From a checkpoint of a small transformer trained on Wikipedia: biases.
Each number is 500 + 50 x the weight over the matrix's rms, rounded and kept within 0 to 999. Layers, rows and columns count from 0. Numbers have three digits each.

# layer 8 MLP up, 640x320, rms 0.143, rows 595-639, columns 192-255
446469462392517468645524434499459486475514554466325515548589499483495504498491484470522549431370461513476576509597572492513526457436550576459618442612470517417455483512550515551433437492442475
519500520423513465426468408539496436498513565603425535502545490541555482520526550473476513421461550559514506488582483538508563477588512445463569424456502458516466527551490448507487532518486398
450571522558436512535543558576516485459640532511503444583513520450424421499506527517487580448577466505528443546558392512572487431524561467518544410453497541500563362535536521464525514456482441
472492473441511473483608443594460609369588572502581415483524500589539558480551588542437392520440532477443484430562433520479471458546546472438442557474444566545562535550480556516472459536484572
552538542457408497589533457482509486539496541498613472525492369526469500453433504525515558442479449449496624567556523511474470393534573565384449537499425454551508504564448507492466400497488482
525418484396474458473531550425636443516389489398466506523485484477485519416517421503629521590507538519485531488420485527511439523501568630489583465489543420505464501553481501404573564612565398
489509524550512511552559546373434513488514469523512554522568498536468501407440550456442536528457498422417480546389562501440540441477496461533524458547500588539467416480490558480559468525510385
475470549534482510516458470484602483513396577536506493514504501466575522518490490548465497509599520510443513486481446439491423552561452581606524523496536488506397568514527516466471436488454467
525436490494528493448487466461557520591508407432427573449509380546556588490485519480471429482443500506476484509527557499583557441472462437517464492480484566548524397481475501494446575532427446
558415529512394457415529438491488406371553492454436570459507514530482543493471522475442478552524600433498445524521540519470534531474508489547576483472416487521534481471483471518512516507478528
471629567494423502422450559431475454596454508515563521447519490570559481537523555508416468480471442432479530460479482568486481440501440494555580523619477514514432528502454509506556461590441396
466639508400491477526410499519451485501510456438474507524501521511576502485510479589454550518549492510352476565445404497583542432478430478444535450555506478473505451447487587531523568435457414
481432524587480433534421529523580514500424529549511553501486428533534417541448376523511579600485458508467550560483453492480439562398488454491447546492521530488616568595514465522527603541496457
437484513498450482446503441436464568466478472497455454485447486531490417641503568585500536501525514481592461577514547534487436435391535502403499539450460644465537519464513458550514427401456497
522422432471484585477567589511548429458541438448381558532486581530481597521429544392532543458567557524483485530541450512497354503587522458602517510624538457493506508473423478479502461590483476
532514513538635537472531501430459521493469546609536458547414459397474424467504550574494459490509627437420481562470451512447455546506478430583440517570599373488524470479493543477509446421539438
513507448637482592565461579476507483474468492493496416487528540575491550426436431525546541560580495505435534517292490464479526477550419485488435486491543583517572484509530611518622511536564485
425447445418478532550536497520530475510488470438500473437585443523507546384533519536517535534464441506448409453482425561507454538501561460492525515469427458500512454474523448504490455470469442
480480487463575492438485542606504573441465512386570478410467449437594490589452536573467461510485472534516501450622513451423444472540447522572482446489424508586559559543567479493510465604532502
412485410437508517526532439446478518605482541486557555490543513425434459375583560573509527501487528504542497548481533474556454544509445548491449508518466442440517476507456474456501486452551414
487433469489601487480503481514513565544525484502576508584536446532567463612542479479493547447469521552495488513508558510448495446481518508450467467444452527483542445477463465443541446489574559
467580405473611497502507351493459459456466542541589437615463510467457422464499495510553463469387430584576495528491545655388539507530478482466546526472498491468574533522468493426489631466421406
479493494486481526553480493586471488476474498466464457503511565570476442512490509499461499419485416451570451552524464490539448518417470591614479422504474489521400462512472580494431489528420483
535484494563462440486532436488388519489497559452504368491486499521506399511527469456546527472553505462577536487410501511494585512466462582497469487348526545500559473536492552456577517576424579
515543503519448506531487481548498567515481481501504586483606485474524489516566565519513584541530498484548521531583400516549463525435505539483504571483470539500441477528557475390493576483544507
453497598559544531471510476470500447445350475478566464515495476540507534554541578597445530378425514450564510505546443468482507496544495524577504479604499502545571445553495492456510486467478442
503552523545525408501483562508487466484467500540473407555502495532449508400513500498449519495448516511492456518513499481528588497530517508504526389482498471471536534533466486529466541498559517
472523479516561530570479556479573497627429431470552387486553440512512542529619436407562451474427516516425482468479540410504518500510539598538482599548448515544423503521510574505526558575535488
451566543502477530557522552564460532549420520557518468480449537458555516471499407493509485404466493524498557431395529513568435506620386576459419478531619462434498454477560537488560594451579489
510470485560519507607475480425486532514541516537562571554506400528427491504506490514541559465533491457510422532470476569480487462505505605470538498460486510526560520476610509529482456498562464
472446517518528498469443589440460413546448509507458531451497420446527552501479462425489489484502480445500528495517407469452616627456474538535553473591473466473449440594563573581488558567528505
499515434518522524482512466450475570491541457388474522438429453474473497484582502460430526523540514513452506510570478530471519508513510508583489526470485511557483495545558506488492542497438539
443477519541467510492531530466543565531470430536499559539470456408467578509514562430530587452441496354489481442535534480472537465597452476547501481510528538532451418459449459465528479515569487
493461386400447486541508501514551482510507465512481497562486531568526573479489504428537528461484451473488434495569461525527510514533487555506510455530488479525531519371461505531469443528418521
579465415410539534456547487519458501543505427427502507550558521430475511473512469424484529486481518485460564532558520475536529438589461601462521526425492510463554540491492559428482501463573536
497462480540547526438595579519555530500524524523540491535448503514558525485467440375431558513416489505537466486539519503518447528581504557490504498506521483515460411547450512437585532445467459
501492487441542558550513498500478536522505500487617401496585508463531518444550501495480484514441498538452474484443456536479517530545551484543507456481544545539528469438479494472538578434515456
494529469582373572471439488494544519524470546536537484463547529455565625526475508489434550638570490508536599541501504441479546456446535570504451384515576536461516490500498470452516506449533419
562500545506470602516508533580508509454502529472433627501509516478468600601495562486557552383479459524479505540420505531472501661518518460459479501484547485481558355506448454452525476467538458
512510518514501489458495476493406535510425388498572466549500448547462528503430521453490517483451592417541547466463533470499478543492497492537526570511551519400513531452528490522497498506481472
663563580456494430509503551442453497467581542521486473545474467470552491458516450553460536432537444465468528505509511548520494441480593423442473521494543579445415529555476465515409398466483459
504452516461562498480559522483488439397484478482545506427525508541553539473453495569554565592491516430472497565542455558496491548456508450465484455510517536466489541577503524405514462517543485
486508493495505450502525378523507438536516488584444506496503641518522559507566449498505528460414478530412576518538476544463496439464524518461503541515532539558482557495482457588532492363566442
519527367496410474499445492584577398505361409468484579458541385472514480481454583523420410532468549520517527504548518437483432495500537422485498496524498474584506531563531452565518458485538460
601476468523443445524568547470449532445521473509543498520445566405531490526493500545566527458553498569475561517478442426471473564378416467554470408549413533504433481493461585468486473530503609
# layer 8 MLP down (transposed), 640x320, rms 0.137, rows 595-639, columns 192-255
557467533582490533516463464526538428451539615484464495446603544423506538555582498503496545498510512494553530537580432471430587564518543463530448518485493541561565452439520477531592612420522520
539524551613557511462499464524397584525507516475408578509581461529531564483471427511461467521505533549524505481563512555518525518465483551505540484470585581557476498499492452497608587481428502
501462467463540500527500399432466404527556567581520548568510591545548537512457476459470574495596561564526482591525503539464502485434603510451505507457498449519562467502533601573534469448525450
552508511457517519476559553510508494473574514533513352477485597491471506451516452501452343523498543456449502478452510556486438472475547557519374562444423496506482408525570479546440518437472587
489459520479495566520547530397494401574451423463494574496561537505426500571454571506577503566496470426450497386515540561535551429465554602417466452375545512490503415559473444405542459484538441
493488542460418403494516517471658547504530526445515502533519596444447506492528422527494523532481571489516451371385536530533458621418458521500542450514540492485537548498365474465536630589562394
510511470567597540491525466409528518431642562520447445481533453495502457533520522446551520549509506429449445587490568421480486512480491432460501511497541463488490517440425515509349506473498427
409516536466509559593488470489561445484428559460558516513600489524513572505447489564461514391486420446512449452476517463444444480582494573488446504506497516486496546518566528478520508418522435
584514564534423514504499534397464488577492475481470512461438440552469613487594413407501499408544488491487457531520599542464565454483466487531555535456476518466447467477461471432516518550558385
504501513405475407492600464461507408542387463482558463502434526448413426523497534514456484600474531437532465482503521499351522429426511393511490495419439433550474580492524504508593477543468573
521497540441504448508479587438518523469503472505530559505540453471496507534504485413482531439510429509428472563576397515511524393434576510419525551549525541473492432566440524608568491491434515
369509583545476465541493384529505470554545400497465491550580507519501519516493510481505633520537503539498467472468496454499555416546525524566458454415575561575519531472538496474475457471551531
442523382576522421450567521459571491531507450535517430478527476575492563565549473498533551508546382485455536500434534440472586530575442540421490454484448568457448546547542439454504508493522467
507520506544469486423571534487434473591463422552403450631534643506557519510560519489510503490544517483511449404454425433515534488433495509513456475496458469396490482546461549405570416466510525
462427428390360433474463637442441539470542530645464473385532538507503655548489512405531533486460455473538392474533407462431511481547446493531582537514514482527525436453508494467522507500532423
456498544516546485444538469579619471464428537506585504509436435535477631471491525545513485416490505435470554512448481488450475504592486434539458461464486471435493454556396534573411436493518539
511455475553502462533486513414498558504555474440550409509490480583483525484519631532506561496459440484519417421464534517461465470419510490455532377454477506492528532486560476538516492475509498
527478419409468481531408474537532503512488432511570446496474447525513551456508543554462429482563469466523585462519520494476546499499448475437542504600387474488506497515455592442510430551521464
478506443475563479491514520547439467497593451491499483532457549517497426583506544562379492543492522560473517449520468450512523452536519542478469529488553465548541537517536447439551523489447505
531517463500559512535476540464542505560479556505549427533495464483463453454564489578465452474465522451535553459455386477549430469528534592532519579467438511499610511511484511455590479403566570
573501510505474491478535533478442481449500547434503464452464459518617448503448452503538519488500488464597546497554474442520467426554585474488464510477490518463479550589486507499456515481512509
614530502435582591516561466509545538417541566500511385549438568477461521541482496474538395404471674472436539396481418530516543370598575430458516437516597574426526500536497461499453528504428545
596461498614529551510454558436437471376468514548505551488549535594450601472538525457578530525433545429456572476488480488422473495587452562423429504493443551451526518489411475447529520458520418
503459477478480514340538533467425542421490457484542442478459489471426471535490441523567389486396437446521510529539489417437451598430392493562474533454472523535464550436536481482413543503482533
473487499463556462510515539544523481474490613491534530526580432476450435529528462503478513516463475473525493515444538451483558479469474460490479493613466537503448576504506550526475523540445521
503480554565477550549476536505506478497434480502572450446459419406428559516470520548421455550473523558530462488539506458498462425384466429507487475643488562468443523527527478447488466545539525
522494534586579591496425512492475538473606522462453511424443540501425495575494482404436508440523480504441457516411542471542524561481484548455517511500503456544586482547525442492450510460439506
457522414447546484483526506493506489452576456466489484471468444493531510450561456549533489492401510494560494535479451443462547476527378509577513552586452499440470510479460498438457580581500449
426537424537491588507554473385422420479545577497485507486412547386488506520546497596474537579461532507482487493429483448404483482493499501513513501535424521491408499503607501550530471496470537
434433512464473466562479493512556539474467502484564503541575459493491433473578378483512500432511490515447526567453489518480504449510528528376478511374499507484496587457397575489506596473462492
428512385514570478526470397536472394414493505522501413514448460407543497513498477363528555476574496533475506425495518526540617576478496460507468508498544567566445483498397625488463505538581521
501573471522482536442516621426432497512488483477508495556502564528529527514434528456460490466493464489447533436456526503514503442529546541508448481520607495411521487488544512519454496376471441
468499471479509487596478424445507538509494559496564467526536447399428538559508516495488468546548444446444502528553481500589424522473386503564528447620452569548513470402525450469501604519584451
436458589511420419438423497519502567534576481447580587542582343499528545493517460503505495501508472555476418498403466472486514599540507518490495560497538502513523465467472489489519602443524524
434570475463576460522621535561551470557416532574512562512512509493428496537509554417423447514488548568485399496451538438497535526528451436480461526608503549425516429510413577511542574483454533
411590495429525523502396544464588479496521500450496475462545534580584526492495451352531504562503533471509521424584503473467515536552486466471461446538510485492497448512443564495491564513499541
518562517524566552506469515490400471489511401508528552527500471466528478570594555423518447453498467516598468525518549490420518595504537506504473507452506522511448435548445521480469499463394511
480491534472502553488568495507462613463478427471571448463524497520482519568476498462528546584487564487504555454560469514491515542543434523479500637442504467506566562457446539516404557489568500
545461551523582483512467462560477518519473557440463448527497437495487469355511526554414504418540412553480496504534576482478423544498496444432485469493535490564430432469474536461554491546519439
481504555549445469467541464461431484525526516585477526487495584584451516438433440504445499492499451364520486516515522476524409505478538530551462468412500449519499476488531485561540421470513492
446555525450444520514410591526540561526532464543441548457505454393613563472521447494533432446602546563523569547416474560497491452440468590536592475464585507452511418537377555462475510485468489
565468503578451470557534483468494496551565465387479555567563432552528512516564517377390491421440537463477447582490572458467543479508453441496547543571491524509438520478564471532449513523480442
437493467517494377541514393628547499398557534440439612465459553476497532568506478482490492491508479597500501468497537516525585507562518367506541541532579566553478428461527481501496496559487510
490384446478489467488483632524486592585588422517403465493619598535487427440575483432558571470528456489567487527471557370482567548479426423384467508542496472530448564497555525500427527449547476
483491503426509483557468525546443457582511461446494473539491475532503442468429486491527408468571511493516448463472501492488458572475590507522420525463486507555515528442446402580518508535436447
# layer 8 MLP gate, 640x320, rms 0.131, rows 596-639, columns 192-255
578460458492488466558436531510496512482465507473580549513522500575465495479502476469485569466505483554415531531457532507507559431434493461460514482560506530486431493414424457444493392481455498
507379534474435509503402518498551510547444502547430600419419409560479448565489456536520483536616542494493488494483521510503475544411416523526425493462605505542436460478565581505565478472505466
544543536589542595603490496502494488474445549453522476480440579501433408527472422478540511528521453527453510474505423479520520545472470504514546578559433584459544406576502507519464498557515461
465471468416531631478448473506484477569520515537496392430477427490453519541504569550481528619494488521518502500416521467511432552551540535452550585457481518454446458494522458478511581511483533
413452504416528444564435467451527427490475488498482441531418466479402491493408427533590476483600434488573478563546461538488458511456503523403545501498505491568450425539517533350523575534523524
522448561510462441516551438543527475435474551413591464476481572479575478507510564522503613406529494479509498518468563480560509510498464581506534571479457496519543542532560507542504452451553460
512471537536551490496506532482631559424502567561514521463553457526482478466523418527536455507443481493507464525537412546550466431477464481472501507565497526446475568522527531476539494595481494
325490430510541544370571564536538476499514430560542590547465572476527565471457477514566556422573486437505496541549404475512461486514482565471526477502606490526440477513601422480567480554395520
463447594482579483496529463574568470508435495475508497579465481449564427549514518435483431480400437420498478604544463458493517531577472566521501534528454528502510463497442503493507554588477562
519533502552485521479536474551513423517504522497496571480568479512446511465485577425501479526455588538494428607485480586555468438502488479553437468542541542447477546495523495561443569458580582
473591577457453549392437464543562510401491473496431545465557430431471411519485481516534470551576437522499523569425534535453545507495550547424548508421537574487466539543529428411511454494556507
517533510492499468497449483441441409478565479491513501501496517421517528473514494515509510500525621526544481524519519551560522529450465368463450520544503364457514504457479506627533551557495541
627496485479537548434544440447449367518492543486478404511472474399500439519555462522623479533541576475486528482545488530443501514397481422533530530456548477421438462573592489461469515523517485
557417510393463527458439539461614540493577572532518437439517686553528517459522475512422397452495445511479465465528421475479491434469587424396502559539456507517492372550474358509602634493524496
462536571502515537425483487525455578572566514509465554483480457433575423557501487486520458485574512508552449511545395474531512486417543524492492495538549589479527469439468470545524512533469526
489567494491613388452432537476551473463553418534452433529521468499488516562494469521572483546507428467504509547576460481524519529537487504460444527509562501577495434487421451467518460453491441
422452504526517607428618481573500447551460480490492571502555454448543462500563490470477531557515352405438430475466618490501470515524587490467379443496547482553439522472484565532521449539544545
391490434486504499475529378420525473502490529435527461542560492503464571541406545507604583475489532491514538548497500472466432493541481509511506535458489530547496481463523525503526519463507484
479446582426509578468526462520463472524431456407484529571485526505511555525481472475531473425559509562490559507442369469485575514498454450529532555498395496437464478482542491512589424452536469
487466510534556522553522525520503512475510430509501529551514450420500468459544488466506517516537553407518400531479507562562495500505510435527515470543571481508478522497484563505481491477526482
447523565508599504506484463529563537507509537442565404476552543413605514419598448497581509490477479427550566625469487469517488471526569504634417445551515535425506528512461486497538495517583512
449414494475453404426516491454529540579453505501538534517457495458476534470499603421540586505519480438482573523578473488491504460510512522462464548460516466536461513444495504585418392437523610
476477485526469540463473509417556591499518474518459549527591473519559533494504551546494480481548469528520547519491478529529471467522516484387501527501461518499539477497480592470514496534533482
530490541526581450454511494453567469457530537462437488491462518518440477524496549456579594592523528448514466496555487461481475539555532455478533477580477411477522540454479475496448395590525485
458550485552499471441626467465518540545494440396515437566527506573528449466491469435551382442451580377425449489584450488522517470489466496463542522484483473449526550418442523479436502505507500
526507525437514495508459462464414478535541436491503535523506436544445442502534491555506510506546507550505519625497513479468521454414511532591503511421432466474415537507546567492437583518507497
480586476459537449440457617545494526593503483585465456440530508442462547513439496481539507396599479456561463509494404504467516535528594492434402463562485546505449468507518543463456491548506475
574472544475524533500421455492564567410474543447504509487423526480485505539489468514491543426504415575686446581528458604488487548432534455464536490522475475535469472471550530543511508427506571
537544493444528436514500485525442437476546510480551505536526530525549443509527526473489468506599502513501404417465501438533478565520414355491453482425508513496540476407479583552547442552520559
500464483491498488477529479446527452565455501497431542425501575584412467487453550521460470577612460519417446465460459539468524426451507502464532516508483535472537446433554511390502556569462513
460473497515543500512533491507476462429537399485469525513503563409539521541584409431417515504485558512512574462465450519546573381483502455486484538527527531393487418503505506543523585588502573
590482457453574497379488414449534439435531504503512473539546475544554390560516516474540525445514535570498518477492546513476514455484452566397475470500554526443445505498573532556527571543495471
580506420616536579524490483510451436544474612570513424518476572527425430463535536514540432456516553540486482538576565510533492543481452511494434511503507614504496512510510487597437578508386406
525422487426492528459420517556551615482415540598390592424546485479477509480486393502510580581457474418433618484494481548589448418456550542498546483441486532478442498552592510443479481528539485
539469499495467442500450463470497596428472464463543506409451454465446552526544495619460517504527533513533453514472514461488464450392486499516495379542498528479538479450506472443566472516484576
481512498512547523487471480526502442437487476543454469513508502490569554498522472483597537528510471452459472522524572467465451521455581582514513531545502480470496480506422581516513582481493544
538575523508422447459539411437526413558453543468554539407458501474476385487548488404556481469441468456501448503532428471501573489449495426631552561525483465442467574546458497479533511429529518
485491532478621518483423487449402483524543507490522482458450392507384424438526482449447578409468512510491425509596504498583573416481504553556547437505594577559452467536581423584521488501576501
471562547427521521483420531518547508635523501506513452494536528522470455427470493489534537480575505530548552457449465497515450529584465507510604527524518579442468500523552422437499578491511591
505527513501485579556533561507465533556516439504520469487543538504568535451540462473460483376495466461429479512458491557501431486569533450452562524430504457513516438495474505540582544472454446
447587462444536469485469457528553528525518453464456526433473483514449425579471502620540484512624509541658536422460471612471487514522550471467534497490427480457541434447543422502514445455491531
493506575477461473552478582525577543513459484540478419468524474451584493448468560518502536616604453524509563486411476412461474464582515432453448470501529482465426567513521392455467591565537485
498533424515520505454391496523474446566504411473569517491617492633514485606598430476597540556501519491500510466500366534477536508432516417462456556470559531532508520490490478466528578516508441
513457526359510501509558484426434480541459491497549526566448486483455432520558493512486509480567349508442410513433481379369415502501461548450530538464484421479484471498482508482570476503575529